Weights of a small GPT-style language model, trained from scratch on English Wikipedia.
Size: 24 layers, MLP 640 GELU, vocabulary 2048, 7.72M parameters.
Architecture: LayerNorm before each block, no biases in attention or MLP, tied embeddings.
Each number is 50 + 12 x the weight over the matrix's rms, rounded and kept within 0 to 99. Layers, rows and columns count from 0.

# up: layer 8 MLP up, 640x160, rms 0.259, rows 348-369, columns 0-159
# down: layer 8 MLP down (transposed), 640x160, rms 0.257, rows 348-368, columns 0-159
up348:51 44 37 67 43 31 23 51 44 58 34 38 65 56 49 53 46 71 33 42 32 39 61 34 47 47 54 40 44 49 53 38 57 64 53 57 40 28 59 72 31 32 61 35 70 60 51 29 40 69 61 49 64 32 31 57 48 65 51 19 41 47 62 51 65 58 46 43 42 62 53 41 25 50 59 43 48 59 43 47 36 48 44 65 36 73 44 46 29 33 62 58 45 46 30 41 45 45 56 50 60 57 61 47 45 63 50 42 39 36 58 54 53 67 40 48 40 48 51 71 50 51 48 49 81 54 57 54 52 64 45 56 47 37 77 51 56 44 55 53 67 46 43 47 69 49 48 61 40 31 56 35 48 47 65 27 62 69 46 50
down348:45 35 53 62 44 54 64 29 48 51 66 45 44 37 64 61 56 38 59 54 42 45 43 62 54 35 58 72 57 66 53 54 45 57 50 36 59 64 35 39 44 52 31 69 39 47 46 41 39 55 41 40 43 55 76 39 67 32 43 84 59 44 62 33 51 46 40 50 40 55 40 58 61 59 40 28 47 61 48 54 62 51 62 43 52 36 50 35 39 56 39 46 40 31 57 57 51 55 56 44 51 35 66 64 49 38 39 62 64 98 32 43 62 35 64 51 59 45 65 36 49 65 35 41 41 47 62 37 34 39 38 52 49 67 43 49 46 36 48 40 44 55 55 48 28 54 66 55 61 62 73 53 39 53 43 71 60 55 45 54
up349:36 38 29 40 50 32 23 45 41 51 31 50 56 48 52 39 55 75 69 54 54 44 57 47 47 64 40 57 46 62 35 67 56 53 48 61 64 72 72 43 58 24 57 56 31 55 35 50 55 36 56 60 53 45 35 55 55 52 68 59 58 38 51 32 36 53 27 32 68 58 70 45 58 41 55 64 52 47 42 74 49 58 32 34 43 48 33 38 59 40 52 56 38 46 48 70 41 79 50 40 50 32 39 60 53 21 49 36 41 74 65 52 35 60 68 43 49 67 59 63 40 59 56 56 50 26 40 41 31 64 40 39 55 47 59 51 23 71 59 34 60 66 53 47 68 47 60 36 49 40 68 47 49 63 50 30 59 37 47 34
down349:57 69 56 63 27 54 47 48 62 81 68 47 49 54 47 48 55 42 51 60 34 31 37 56 55 36 69 42 42 51 25 48 40 76 43 39 57 44 53 30 32 32 23 47 66 47 37 35 51 48 53 51 55 45 60 45 57 53 33 54 36 27 67 47 52 25 47 60 43 47 53 67 46 42 22 55 66 39 55 40 36 55 60 39 63 60 57 60 38 38 58 56 64 43 31 35 68 47 52 37 54 49 35 40 55 49 60 48 75 63 39 56 40 43 64 30 66 55 62 67 48 19 43 62 46 57 51 47 58 36 50 68 57 55 44 67 55 30 86 45 45 35 49 49 54 50 47 63 60 39 32 55 63 41 34 69 55 43 54 71
up350:52 62 36 58 48 49 51 55 63 62 59 48 78 40 62 52 56 66 64 52 57 46 35 52 41 46 57 56 25 61 62 66 37 41 51 45 45 63 50 35 59 56 54 30 45 38 50 52 45 36 60 24 68 39 55 41 35 39 36 56 71 51 28 33 72 45 28 48 39 45 43 61 27 35 47 42 63 62 58 55 55 59 62 52 36 40 59 65 74 74 51 51 35 28 64 45 59 59 30 30 27 49 53 41 62 50 61 51 29 50 61 28 33 46 43 72 49 64 56 81 43 48 48 35 36 45 53 37 52 54 69 39 49 47 50 37 58 44 41 30 59 34 65 46 45 45 54 33 49 56 66 54 79 51 45 44 77 55 54 43
down350:52 47 74 42 44 55 57 42 33 40 32 57 31 58 42 55 43 31 47 47 40 53 43 54 39 66 20 40 49 18 49 34 59 48 47 49 47 33 53 57 34 33 53 70 32 44 48 52 50 54 58 63 50 49 71 64 48 49 56 44 32 55 56 57 33 56 66 57 52 41 55 53 57 45 69 55 61 56 55 45 34 40 25 52 56 34 47 38 27 33 62 39 53 58 47 52 40 52 39 47 61 70 57 56 54 52 45 52 73 47 52 65 60 53 76 41 48 20 41 22 42 42 35 44 61 47 53 57 51 45 43 44 38 53 56 67 46 45 54 67 32 77 48 41 57 44 44 63 51 45 65 44 23 21 47 49 48 46 52 63
up351:55 74 30 59 34 50 58 45 39 61 37 66 35 74 46 36 75 45 52 33 37 46 62 53 62 46 46 37 39 61 52 37 32 60 52 54 44 45 34 47 44 73 33 68 66 38 50 53 57 39 41 37 45 67 48 77 22 02 46 66 54 64 29 53 36 55 36 31 39 51 54 52 50 34 57 50 51 66 64 58 69 37 82 42 47 69 34 55 60 34 50 49 60 72 60 43 57 62 58 53 54 44 46 55 57 61 57 68 45 53 34 58 54 47 21 62 40 57 39 67 66 26 48 55 53 56 33 51 52 73 72 45 51 54 51 63 31 46 41 60 61 57 47 20 48 88 71 51 60 49 51 59 45 48 64 50 38 33 53 48
down351:36 48 31 45 49 55 61 65 50 51 53 26 20 52 62 39 59 38 56 55 53 58 32 53 52 59 47 56 30 45 45 51 40 92 52 41 49 48 39 75 45 23 40 57 53 54 42 74 46 57 36 49 40 56 48 39 51 30 41 38 54 56 34 37 30 48 37 37 48 43 66 83 42 68 46 52 41 40 50 38 54 53 46 82 24 50 41 60 76 25 38 31 48 64 38 63 57 49 40 62 61 22 40 57 32 61 46 32 68 49 57 66 52 61 67 56 19 56 48 72 67 52 48 28 69 27 18 29 51 41 48 80 73 51 54 57 60 49 28 42 35 26 24 63 51 31 54 28 54 49 54 65 22 62 36 45 62 55 32 50
up352:66 37 63 50 37 70 71 52 58 54 41 41 40 47 41 71 63 40 56 39 57 53 37 44 42 40 48 57 48 31 53 53 47 49 54 58 36 37 16 57 47 24 65 52 37 39 51 44 67 62 48 65 63 36 53 41 41 39 51 35 72 63 48 60 39 49 29 39 60 31 60 32 40 65 45 43 53 42 24 44 52 50 45 78 62 51 59 34 46 46 68 72 56 58 67 40 56 57 51 42 51 37 38 36 49 58 55 32 32 56 51 39 42 62 34 57 41 65 52 52 65 61 40 61 51 41 62 49 38 59 49 60 69 49 40 49 59 31 64 45 40 46 42 37 50 55 43 54 42 50 76 79 47 61 72 74 47 41 73 66
down352:61 80 38 67 65 41 54 65 37 47 65 72 37 50 68 55 44 57 81 61 21 34 55 49 67 49 43 49 47 41 54 60 43 40 49 74 70 60 67 55 62 40 64 59 59 61 36 72 51 39 28 52 43 42 67 47 38 61 70 34 47 62 60 39 74 43 51 41 55 54 72 66 51 50 57 50 32 29 72 84 57 37 38 59 54 46 63 39 47 53 50 51 59 50 55 51 45 58 51 54 59 50 49 48 38 42 50 74 09 55 30 63 56 38 48 50 49 50 31 53 38 38 42 56 49 35 62 39 46 48 49 78 64 37 33 69 31 44 44 47 36 45 35 77 30 40 64 28 57 35 63 46 37 39 20 47 46 45 39 51
up353:39 61 52 47 37 43 50 67 47 43 49 55 53 48 28 44 35 44 43 42 50 60 45 37 37 40 47 70 69 46 48 56 78 44 56 44 42 46 63 64 42 54 61 65 54 47 59 59 44 43 48 65 40 61 48 70 51 49 45 37 73 52 25 51 81 43 51 34 36 53 34 39 57 70 56 47 51 58 44 36 44 55 33 65 37 26 45 64 42 57 51 53 45 54 08 63 59 29 64 56 47 67 33 29 70 44 77 53 57 41 36 48 56 51 37 44 44 58 26 53 50 39 53 40 51 39 56 46 56 59 60 32 43 65 63 52 89 46 56 42 33 31 26 55 51 64 28 65 54 54 68 16 49 57 49 42 90 65 65 40
down353:48 47 40 53 41 53 71 43 50 53 49 42 50 36 46 67 54 48 69 61 66 47 31 68 59 65 43 41 50 62 62 38 29 58 47 57 49 73 50 58 52 50 42 46 35 33 63 42 53 58 65 49 39 38 46 30 70 39 48 60 36 44 57 56 41 59 50 69 70 43 62 70 27 59 52 62 67 34 49 71 71 31 64 54 68 58 55 56 34 33 48 50 49 50 65 58 33 60 51 43 44 60 24 55 55 61 43 31 63 60 56 59 30 50 57 80 53 38 68 60 41 41 68 50 49 37 55 59 38 50 51 47 49 38 46 65 40 40 64 61 48 55 54 76 58 34 83 50 55 54 55 54 68 56 58 37 27 25 29 49
up354:66 37 67 44 57 69 48 45 48 55 57 50 53 59 57 22 40 53 40 47 50 53 49 47 45 50 33 33 48 61 24 60 60 54 60 76 59 50 49 48 32 51 47 58 61 75 84 59 62 44 42 60 43 62 61 66 55 57 53 29 20 51 35 24 59 58 51 40 45 51 37 44 58 67 37 72 61 53 51 45 51 48 49 64 67 46 26 56 66 52 32 34 50 26 73 41 50 48 54 51 53 46 58 60 43 53 67 63 54 51 46 39 43 61 37 49 54 42 64 62 46 38 73 46 34 48 42 44 58 66 45 54 83 68 34 32 52 57 70 43 69 36 54 32 52 34 64 27 40 69 50 36 26 38 33 41 35 41 32 61
down354:48 46 53 63 34 28 47 64 75 38 43 48 47 35 48 68 55 61 44 80 59 45 39 35 37 42 70 64 35 61 54 52 40 58 39 64 38 48 58 43 62 38 51 43 39 31 42 60 43 50 46 53 62 18 49 40 45 42 61 51 73 58 53 77 51 54 52 41 34 61 52 49 46 30 68 49 49 36 52 72 49 53 47 44 42 52 61 58 44 31 54 41 33 57 57 63 45 50 42 47 41 48 53 30 60 65 50 52 63 43 61 61 54 74 58 59 65 47 54 34 49 61 50 33 53 55 48 45 57 49 58 44 27 33 48 43 40 53 45 65 37 56 49 62 41 29 47 54 43 48 42 58 59 80 54 48 64 48 62 42
up355:47 38 68 68 49 79 42 45 31 35 71 50 55 66 44 51 62 44 47 39 41 43 65 28 49 58 24 45 47 53 50 56 35 42 55 58 79 51 49 64 64 48 50 51 28 61 33 60 54 71 40 48 48 40 49 55 57 56 55 60 73 32 59 30 47 52 56 33 42 41 70 52 51 53 47 67 49 25 51 51 47 42 39 45 65 44 61 65 54 39 37 32 75 44 50 39 48 56 51 40 29 62 63 73 22 54 51 49 55 44 40 26 36 35 55 57 60 51 44 52 34 56 59 47 57 61 67 66 59 46 40 55 48 42 54 58 39 58 46 61 63 37 37 54 37 22 58 34 46 56 64 46 41 59 45 42 43 65 47 38
down355:51 43 51 57 64 56 62 48 41 43 61 54 38 43 38 47 66 66 66 32 43 49 27 47 30 55 51 66 44 44 55 51 83 30 30 60 52 49 34 25 68 67 65 41 67 72 33 57 52 66 60 62 47 49 41 50 41 35 29 45 32 53 49 28 48 27 60 55 21 61 79 49 71 49 56 62 55 46 55 35 37 57 68 59 48 55 34 36 62 71 60 40 49 31 51 34 55 31 65 52 45 59 50 51 51 68 34 57 32 33 55 55 24 60 39 46 45 34 37 49 57 39 58 86 36 45 48 42 40 51 51 53 73 50 51 44 61 41 33 49 52 63 33 56 56 38 51 82 35 44 37 40 53 67 51 37 54 65 56 68
up356:41 55 60 56 44 28 70 55 59 54 44 41 52 49 43 52 69 46 51 38 64 33 42 25 45 45 62 48 56 55 52 59 63 46 54 79 52 65 55 58 69 56 54 43 48 50 42 59 42 47 44 51 58 55 31 33 45 45 59 44 42 51 56 53 15 57 57 73 37 54 52 36 34 59 42 44 36 33 44 53 56 59 39 37 56 51 70 25 52 64 58 65 69 38 41 39 40 44 57 51 44 60 45 55 45 38 68 43 60 50 63 56 53 70 36 35 60 42 45 61 65 55 55 52 31 68 61 38 66 53 70 61 40 22 45 29 48 60 68 31 56 40 55 52 78 74 73 64 45 29 51 31 45 41 55 54 71 35 50 38
down356:49 50 58 35 65 68 40 44 35 40 47 37 50 59 46 53 32 60 36 64 39 70 58 63 36 55 39 60 28 62 50 35 47 50 51 53 36 47 58 33 32 53 40 51 47 63 79 38 39 30 51 27 41 48 52 45 57 49 75 45 48 55 40 51 71 46 56 35 60 58 36 49 74 40 68 64 52 45 45 56 48 53 36 51 33 46 36 61 31 35 42 34 61 62 54 46 50 48 53 45 53 54 45 42 60 50 44 65 56 47 33 46 46 28 49 55 52 60 76 22 52 64 36 49 61 35 37 53 30 52 50 36 53 52 60 51 40 30 28 61 44 67 36 49 48 46 43 39 65 51 43 65 60 47 53 48 45 41 54 70
up357:31 47 49 47 54 27 54 54 44 67 42 61 69 45 58 49 43 39 38 67 43 37 51 42 62 39 77 40 45 40 51 62 29 66 68 53 56 39 65 39 47 61 81 53 61 54 55 44 58 32 53 50 39 47 64 49 52 61 52 46 40 45 49 30 59 44 52 35 67 46 40 64 27 37 54 54 48 39 50 71 47 50 67 57 63 36 60 42 24 40 39 55 61 47 46 35 70 25 47 47 50 39 43 34 49 35 51 70 46 26 57 69 41 60 62 48 57 47 51 45 58 41 62 64 42 32 45 43 50 49 42 56 43 38 51 66 57 57 40 52 44 55 63 56 47 59 51 35 59 39 45 34 74 55 54 37 54 45 44 59
down357:54 54 43 46 11 42 47 38 56 38 55 62 61 37 33 45 61 43 29 58 47 48 52 42 31 51 46 77 32 32 53 54 66 60 18 50 53 55 67 54 50 43 52 50 41 75 47 46 42 47 36 34 62 33 47 50 60 60 60 55 54 51 26 55 23 68 52 35 52 52 57 44 60 40 62 43 51 64 75 48 59 57 33 45 33 49 48 51 67 44 40 46 49 32 49 59 34 41 35 58 78 61 49 70 50 61 38 24 46 61 40 50 56 63 64 41 39 58 51 36 52 39 06 60 46 69 54 55 46 39 49 41 54 62 49 51 53 54 44 60 37 49 48 73 54 52 45 36 60 52 54 43 56 46 60 33 44 52 55 59
up358:39 37 40 46 47 58 38 50 47 70 70 46 38 26 87 62 73 33 38 62 56 37 75 59 38 47 37 55 50 43 47 29 07 66 46 60 44 55 35 31 42 55 72 41 51 56 51 41 67 65 59 65 39 60 57 67 37 50 47 55 54 62 65 64 44 63 64 34 32 60 42 34 75 36 67 53 49 68 62 66 44 27 49 51 40 32 49 56 57 68 36 30 46 65 63 66 38 47 37 20 41 30 58 70 45 56 49 49 41 72 45 56 68 54 44 53 69 59 44 61 77 45 48 53 39 46 57 49 46 50 48 41 55 39 59 56 61 54 33 54 61 52 47 66 54 33 55 46 72 41 62 50 38 45 29 40 36 64 35 61
down358:81 45 48 13 56 54 56 38 52 28 33 31 44 53 54 59 31 50 50 34 46 69 44 30 40 61 52 45 59 25 53 17 57 41 39 59 49 55 65 59 47 45 49 39 42 39 50 56 77 40 42 68 54 59 38 22 66 64 53 54 46 36 43 51 68 24 29 41 52 47 50 71 28 56 49 46 48 49 64 56 58 53 65 52 43 52 68 47 32 71 64 40 53 53 45 48 72 50 17 23 29 43 56 35 56 55 44 35 41 63 57 41 49 41 28 54 35 49 70 61 47 58 48 41 53 48 62 57 56 42 44 54 70 25 63 53 66 46 53 40 39 53 84 83 59 60 56 60 40 23 44 22 39 62 54 30 52 42 60 30
up359:38 59 44 57 46 46 62 36 55 60 70 58 52 44 59 19 49 63 51 52 50 41 49 53 51 70 32 51 65 58 54 61 44 33 51 43 41 41 75 47 62 62 43 57 46 70 53 62 31 47 67 58 61 26 41 60 47 32 53 47 55 56 34 38 65 38 39 44 35 58 60 57 42 37 22 57 57 25 49 53 59 41 47 50 61 34 46 32 40 57 55 51 64 49 48 56 39 68 48 53 23 37 52 68 71 32 31 42 58 40 47 45 44 38 39 48 45 43 40 56 58 31 34 39 41 53 61 40 67 33 68 51 68 72 61 52 60 52 54 57 74 31 50 38 53 66 54 42 51 50 38 57 64 45 55 68 47 30 42 63
down359:45 54 40 48 69 41 42 60 58 43 68 33 50 46 44 53 57 44 64 41 57 34 59 86 66 50 61 70 31 30 60 22 55 68 74 49 47 77 60 49 40 52 80 61 61 53 71 40 50 33 38 31 35 70 70 40 43 66 48 51 48 40 62 38 56 55 44 35 37 51 59 43 44 68 22 52 64 68 49 52 49 37 62 37 29 56 53 57 34 70 36 57 63 59 53 39 71 44 29 49 55 43 38 44 35 37 58 67 57 22 46 59 40 31 60 49 44 55 49 52 59 41 43 36 48 50 43 50 56 66 42 56 43 68 45 43 39 68 54 59 69 64 42 48 48 43 36 53 44 55 45 42 22 43 36 50 51 34 43 42
up360:53 61 19 35 63 56 36 45 60 32 37 56 60 39 39 64 36 39 61 53 53 44 34 41 70 67 32 39 55 57 56 39 38 56 46 57 56 44 39 44 65 31 54 50 50 47 49 50 45 49 28 39 65 44 49 47 60 40 50 66 74 56 39 46 48 57 64 69 55 47 35 67 48 41 43 58 53 45 63 49 53 40 56 40 54 57 53 56 39 38 41 41 55 32 62 50 69 70 49 42 33 39 55 22 36 34 54 68 42 50 50 52 53 52 47 50 53 56 63 35 61 59 46 68 55 52 53 58 56 50 47 48 49 55 39 48 50 59 33 34 70 30 50 53 37 68 50 68 53 27 38 51 63 49 25 45 39 60 41 56
down360:53 55 42 70 44 34 51 54 64 42 75 36 52 57 39 48 77 46 47 52 49 45 40 44 50 42 42 60 25 48 46 51 65 48 44 36 47 36 66 64 44 44 63 57 64 52 61 63 70 33 43 51 52 45 39 61 57 45 33 67 61 51 67 57 36 45 49 71 54 51 40 51 60 56 60 40 37 64 55 62 49 52 63 54 65 52 33 54 37 40 28 45 39 60 35 38 36 49 40 56 54 40 57 58 44 44 31 48 38 44 37 46 62 54 45 52 52 37 54 53 49 54 68 48 26 46 65 49 31 28 78 51 38 64 44 26 27 66 44 65 59 50 50 45 42 68 57 52 49 51 65 60 55 43 52 52 32 14 46 50
up361:59 60 32 56 27 51 57 68 54 50 40 44 50 51 55 51 74 57 59 32 33 67 56 58 62 49 70 55 68 59 55 37 46 65 34 55 50 47 43 40 57 45 56 56 63 62 47 45 50 52 62 40 41 54 66 48 38 46 77 44 34 52 30 27 21 80 57 38 64 42 53 41 63 53 55 60 57 45 27 52 44 50 43 61 46 71 38 61 39 45 70 73 41 42 43 66 32 28 39 49 50 48 40 43 56 43 58 42 50 57 47 46 59 67 58 40 57 47 60 59 57 39 35 61 33 48 53 58 52 49 53 38 54 51 67 59 51 46 53 47 59 48 49 70 55 60 52 51 59 41 50 61 52 49 46 48 58 56 43 58
down361:53 55 76 45 56 55 55 42 48 53 46 59 46 41 39 51 49 53 69 41 60 48 50 56 39 56 35 42 29 58 26 51 57 33 56 34 64 49 60 69 64 47 41 39 39 69 48 39 48 57 59 56 77 44 47 48 51 52 33 44 58 52 57 72 55 35 37 58 54 50 61 44 44 48 69 47 46 40 62 64 34 33 30 31 39 31 45 58 61 46 29 37 65 58 53 51 63 62 56 62 56 61 55 45 43 48 38 60 59 61 51 47 39 47 41 50 25 58 35 65 45 49 66 46 69 31 39 38 80 66 56 51 30 56 50 56 45 44 42 43 61 46 46 44 42 61 48 39 43 58 41 51 59 50 62 31 53 48 42 64
up362:30 51 48 49 54 35 53 30 47 56 41 51 38 49 78 78 25 52 64 38 43 53 35 52 43 42 38 58 36 56 41 28 48 22 47 48 38 28 40 57 42 65 60 38 51 67 71 55 64 58 37 69 31 71 52 57 45 56 51 33 41 54 42 50 44 50 42 62 39 38 50 57 59 42 47 43 59 51 30 49 40 56 36 55 72 33 40 60 57 22 54 70 43 40 52 60 62 51 66 60 46 49 75 48 43 36 43 44 63 47 47 37 43 41 54 51 62 34 48 57 53 62 60 52 54 62 57 43 56 44 49 36 54 41 44 63 52 52 60 40 49 45 25 72 71 56 50 67 46 39 53 51 38 59 65 56 53 66 64 38
down362:74 44 69 34 59 64 52 30 82 38 62 69 69 71 59 29 48 48 51 44 39 51 63 54 32 66 45 65 52 45 56 65 57 58 71 41 59 46 63 47 58 24 56 56 39 51 45 48 50 59 58 36 60 46 56 48 40 62 48 74 37 66 62 44 66 57 45 69 35 55 60 39 58 54 54 28 57 73 61 45 60 26 73 43 71 53 78 42 41 54 46 56 37 58 56 64 41 61 53 29 47 50 39 51 46 47 37 41 31 62 64 22 63 58 73 38 38 48 53 56 41 58 41 35 37 50 45 46 48 53 63 51 50 42 65 39 64 53 43 49 55 26 57 36 25 37 57 28 60 59 50 36 51 56 42 57 51 31 57 66
up363:61 60 38 44 71 50 65 32 46 49 57 44 70 52 39 61 41 73 66 49 46 76 52 26 68 61 25 23 68 55 34 69 41 65 39 49 44 80 44 67 86 34 70 64 40 45 49 67 64 67 49 35 74 45 75 36 42 20 59 33 54 46 25 51 57 29 38 36 40 57 88 48 36 43 48 50 50 46 45 55 27 46 36 52 49 19 51 79 74 51 65 49 77 52 08 53 41 33 42 49 47 71 53 45 43 59 43 65 54 49 64 26 17 43 32 66 40 39 46 64 56 50 46 60 29 47 39 21 33 57 33 45 68 57 47 34 16 60 37 77 86 44 70 49 49 20 69 43 90 61 83 36 32 71 56 64 37 69 68 56
down363:33 61 47 51 49 61 48 58 50 59 54 57 64 59 51 63 49 50 49 48 64 54 39 43 74 49 38 68 58 48 30 50 74 52 56 39 44 66 48 55 41 43 75 61 71 42 49 69 47 54 45 33 70 53 63 54 30 38 52 31 28 39 55 46 37 16 66 40 42 37 59 28 27 42 48 41 42 43 66 32 25 41 31 37 52 38 32 57 58 69 54 43 69 61 50 60 46 35 74 24 45 69 52 36 56 62 62 51 53 63 67 59 44 35 50 41 56 66 19 47 50 56 66 37 58 70 40 43 51 51 55 41 58 36 55 38 41 57 50 71 63 54 61 25 40 56 58 38 72 40 61 84 64 67 51 70 43 60 52 45
up364:71 48 46 36 58 56 44 40 51 49 45 48 43 56 44 51 43 70 45 51 50 39 68 70 56 46 58 43 50 67 47 48 24 37 57 55 53 49 43 55 38 58 37 61 69 69 39 68 69 57 52 51 63 61 45 48 44 49 58 53 73 65 56 39 16 80 48 57 32 52 53 61 53 56 56 50 47 59 52 76 49 54 69 50 69 39 62 59 53 87 41 41 68 54 46 35 41 55 48 45 53 54 39 54 43 72 49 60 54 50 50 52 53 44 62 68 25 47 51 62 43 45 80 40 67 40 27 38 40 76 49 39 29 55 41 39 47 40 49 78 63 52 23 39 34 32 48 36 68 63 35 49 33 56 33 37 43 53 47 71
down364:31 60 62 57 36 49 59 42 59 52 79 43 43 44 50 42 43 37 55 64 65 35 43 54 55 56 20 66 35 53 34 61 64 38 53 65 38 50 53 71 47 47 19 33 43 34 44 58 30 32 57 53 26 33 44 41 72 49 44 43 48 56 30 69 59 36 51 44 54 50 64 41 41 58 55 49 60 54 47 59 58 37 28 47 53 49 30 51 38 42 33 25 41 48 65 62 52 37 49 87 90 54 28 45 55 43 52 57 50 64 41 56 65 65 46 43 41 52 60 55 74 48 41 40 44 32 50 49 44 50 58 50 69 32 32 39 46 46 49 40 41 57 54 54 47 60 70 59 54 58 64 44 50 61 61 60 44 45 47 52
up365:67 63 57 45 45 54 31 38 69 66 37 33 44 52 28 55 70 66 49 32 43 48 58 61 53 42 62 68 52 44 41 54 54 28 38 42 43 50 54 45 59 39 57 50 62 51 49 49 79 40 41 79 40 56 64 70 24 34 50 43 51 42 41 50 46 60 42 48 54 42 58 40 58 50 51 22 55 64 52 53 64 48 46 38 75 41 56 55 44 41 55 57 48 67 41 53 50 36 55 36 90 66 40 57 30 51 57 33 62 37 52 43 56 55 40 57 67 56 46 74 68 46 36 65 72 43 50 45 49 52 44 52 41 29 50 41 45 39 41 46 47 49 43 35 40 51 48 62 46 60 53 66 53 43 43 47 31 44 56 54
down365:54 44 32 37 70 66 41 54 46 57 52 72 50 38 41 43 49 43 37 51 43 43 59 14 45 37 36 55 64 51 45 49 65 41 48 54 45 56 54 53 74 47 64 51 32 72 59 57 27 38 74 41 81 54 25 29 37 57 58 52 46 71 53 66 38 59 50 34 53 53 38 77 34 52 44 63 64 56 29 47 43 42 51 67 39 57 35 50 48 55 51 32 57 56 31 35 60 59 49 45 47 50 55 55 62 37 57 48 51 45 45 41 56 58 46 60 32 66 41 48 52 65 42 42 37 46 45 48 45 52 61 61 40 50 37 63 58 60 46 68 44 59 73 70 44 42 46 54 51 47 51 50 61 39 32 66 51 50 38 67
up366:54 57 57 44 54 51 48 33 49 57 38 47 55 47 37 55 38 49 67 62 60 56 45 63 44 65 59 46 81 49 59 60 34 62 64 50 54 55 74 39 43 63 50 50 58 55 61 48 37 59 30 65 57 37 42 56 62 28 49 47 38 57 32 49 52 42 58 57 52 76 46 42 49 62 35 38 59 50 55 46 67 62 35 26 35 67 43 43 23 45 43 38 45 52 49 63 52 49 64 49 34 40 39 49 30 43 31 45 53 50 61 63 66 64 60 31 56 68 53 27 54 39 44 56 38 54 51 34 57 64 34 28 43 56 35 67 50 48 51 54 38 71 30 37 39 39 53 53 47 44 51 53 56 78 60 51 53 78 50 49
down366:59 48 45 34 58 43 40 51 41 53 72 50 34 44 72 40 65 44 66 44 57 74 41 55 37 31 47 51 40 38 53 57 39 51 54 45 40 57 32 39 63 42 59 63 45 70 59 54 49 48 45 64 46 52 62 43 45 54 68 58 31 31 50 51 50 53 21 36 54 42 36 55 37 55 60 32 78 43 40 43 42 41 56 70 54 41 59 42 41 57 26 55 64 44 45 46 39 48 17 38 46 46 50 56 41 47 50 51 57 38 46 44 55 41 43 47 50 25 50 31 22 49 27 59 43 37 70 75 33 54 45 60 54 62 61 52 40 58 83 45 66 49 65 64 53 39 38 41 50 56 44 47 62 31 46 60 51 44 60 71
up367:48 40 54 38 47 37 42 32 42 55 64 34 59 32 55 50 58 46 42 50 72 34 65 40 57 45 54 36 44 40 41 58 51 38 44 35 32 41 62 51 57 59 53 68 63 58 55 49 63 75 40 60 61 67 60 58 69 47 30 54 49 53 27 51 46 65 51 44 44 31 31 46 61 56 32 53 47 77 50 21 48 35 37 50 44 52 48 31 51 61 47 46 65 42 26 34 45 67 57 56 77 58 43 49 39 31 46 56 63 37 55 58 33 58 44 49 46 50 56 41 73 51 76 28 51 45 56 49 60 62 46 62 44 55 51 47 44 55 45 45 56 37 42 47 47 54 58 63 44 52 47 55 62 54 68 42 50 42 62 41
down367:52 55 56 71 49 42 39 63 58 50 47 54 66 56 48 36 55 48 38 58 57 52 45 36 50 42 51 61 40 44 50 47 60 46 73 73 49 41 50 72 47 55 49 39 53 53 54 50 40 47 60 53 48 53 45 59 52 50 62 38 37 49 49 68 47 46 44 49 39 57 57 44 45 67 51 59 57 41 43 57 50 52 75 61 65 47 49 69 54 40 41 23 50 56 61 61 73 45 50 75 50 22 49 58 40 65 61 47 52 60 42 49 54 46 52 57 51 50 33 37 48 51 33 62 42 47 30 52 36 55 43 44 67 50 57 57 68 60 38 48 43 59 57 54 51 57 43 24 57 40 62 56 17 36 40 46 70 47 39 46
up368:34 37 59 45 53 44 36 55 42 47 56 48 25 71 40 51 56 51 36 64 34 41 47 59 50 44 52 16 55 49 45 63 58 60 41 43 60 49 75 42 44 48 52 47 73 50 64 27 64 69 34 54 34 49 47 46 44 53 44 50 39 54 44 48 43 56 55 49 51 39 38 62 28 50 39 57 54 42 49 52 79 55 58 59 49 15 51 73 62 50 52 51 83 46 51 50 33 44 55 50 64 60 45 60 42 39 39 48 77 48 17 46 60 51 50 42 51 45 40 48 55 58 43 40 37 49 43 72 62 60 52 47 45 41 56 40 83 56 67 55 80 51 28 49 49 40 65 63 51 67 67 50 68 76 50 44 55 79 69 35
down368:54 67 23 61 50 68 59 45 57 63 39 48 62 34 48 61 42 38 67 37 61 41 64 36 45 51 52 53 66 62 57 42 42 53 50 59 43 64 35 46 44 36 44 59 47 49 43 69 39 51 46 63 45 31 56 63 44 58 47 49 45 60 55 25 50 46 52 59 54 50 66 44 74 49 62 56 59 55 49 37 30 50 37 61 48 70 41 41 41 40 32 43 50 49 47 54 58 63 50 49 51 41 54 54 57 53 55 46 64 48 71 60 57 42 49 46 49 43 34 62 39 36 46 51 65 52 48 45 49 42 52 56 55 47 40 53 41 63 51 37 57 33 62 50 37 66 45 24 36 54 62 60 40 45 37 67 47 45 31 41
up369:46 80 56 70 40 60 42 51 48 48 40 75 44 61 57 50 43 37 56 61 60 53 39 66 58 56 29 60 52 31 48 74 39 38 40 31 41 46 53 82 66 37 36 35 20 57 39 34 42 45 42 43 57 41 31 60 48 55 51 56 51 60 49 43 20 32 41 55 53 52 64 37 36 56 39 38 60 71 60 62 70 28 67 65 61 47 40 56 63 44 43 55 52 46 47 58 43 54 64 56 18 42 74 48 58 45 44 63 61 43 57 60 62 55 61 66 59 37 34 47 45 38 46 65 47 63 71 57 62 51 64 29 50 53 61 49 37 66 52 39 51 49 51 46 49 65 59 44 65 61 49 50 50 53 44 60 51 46 49 58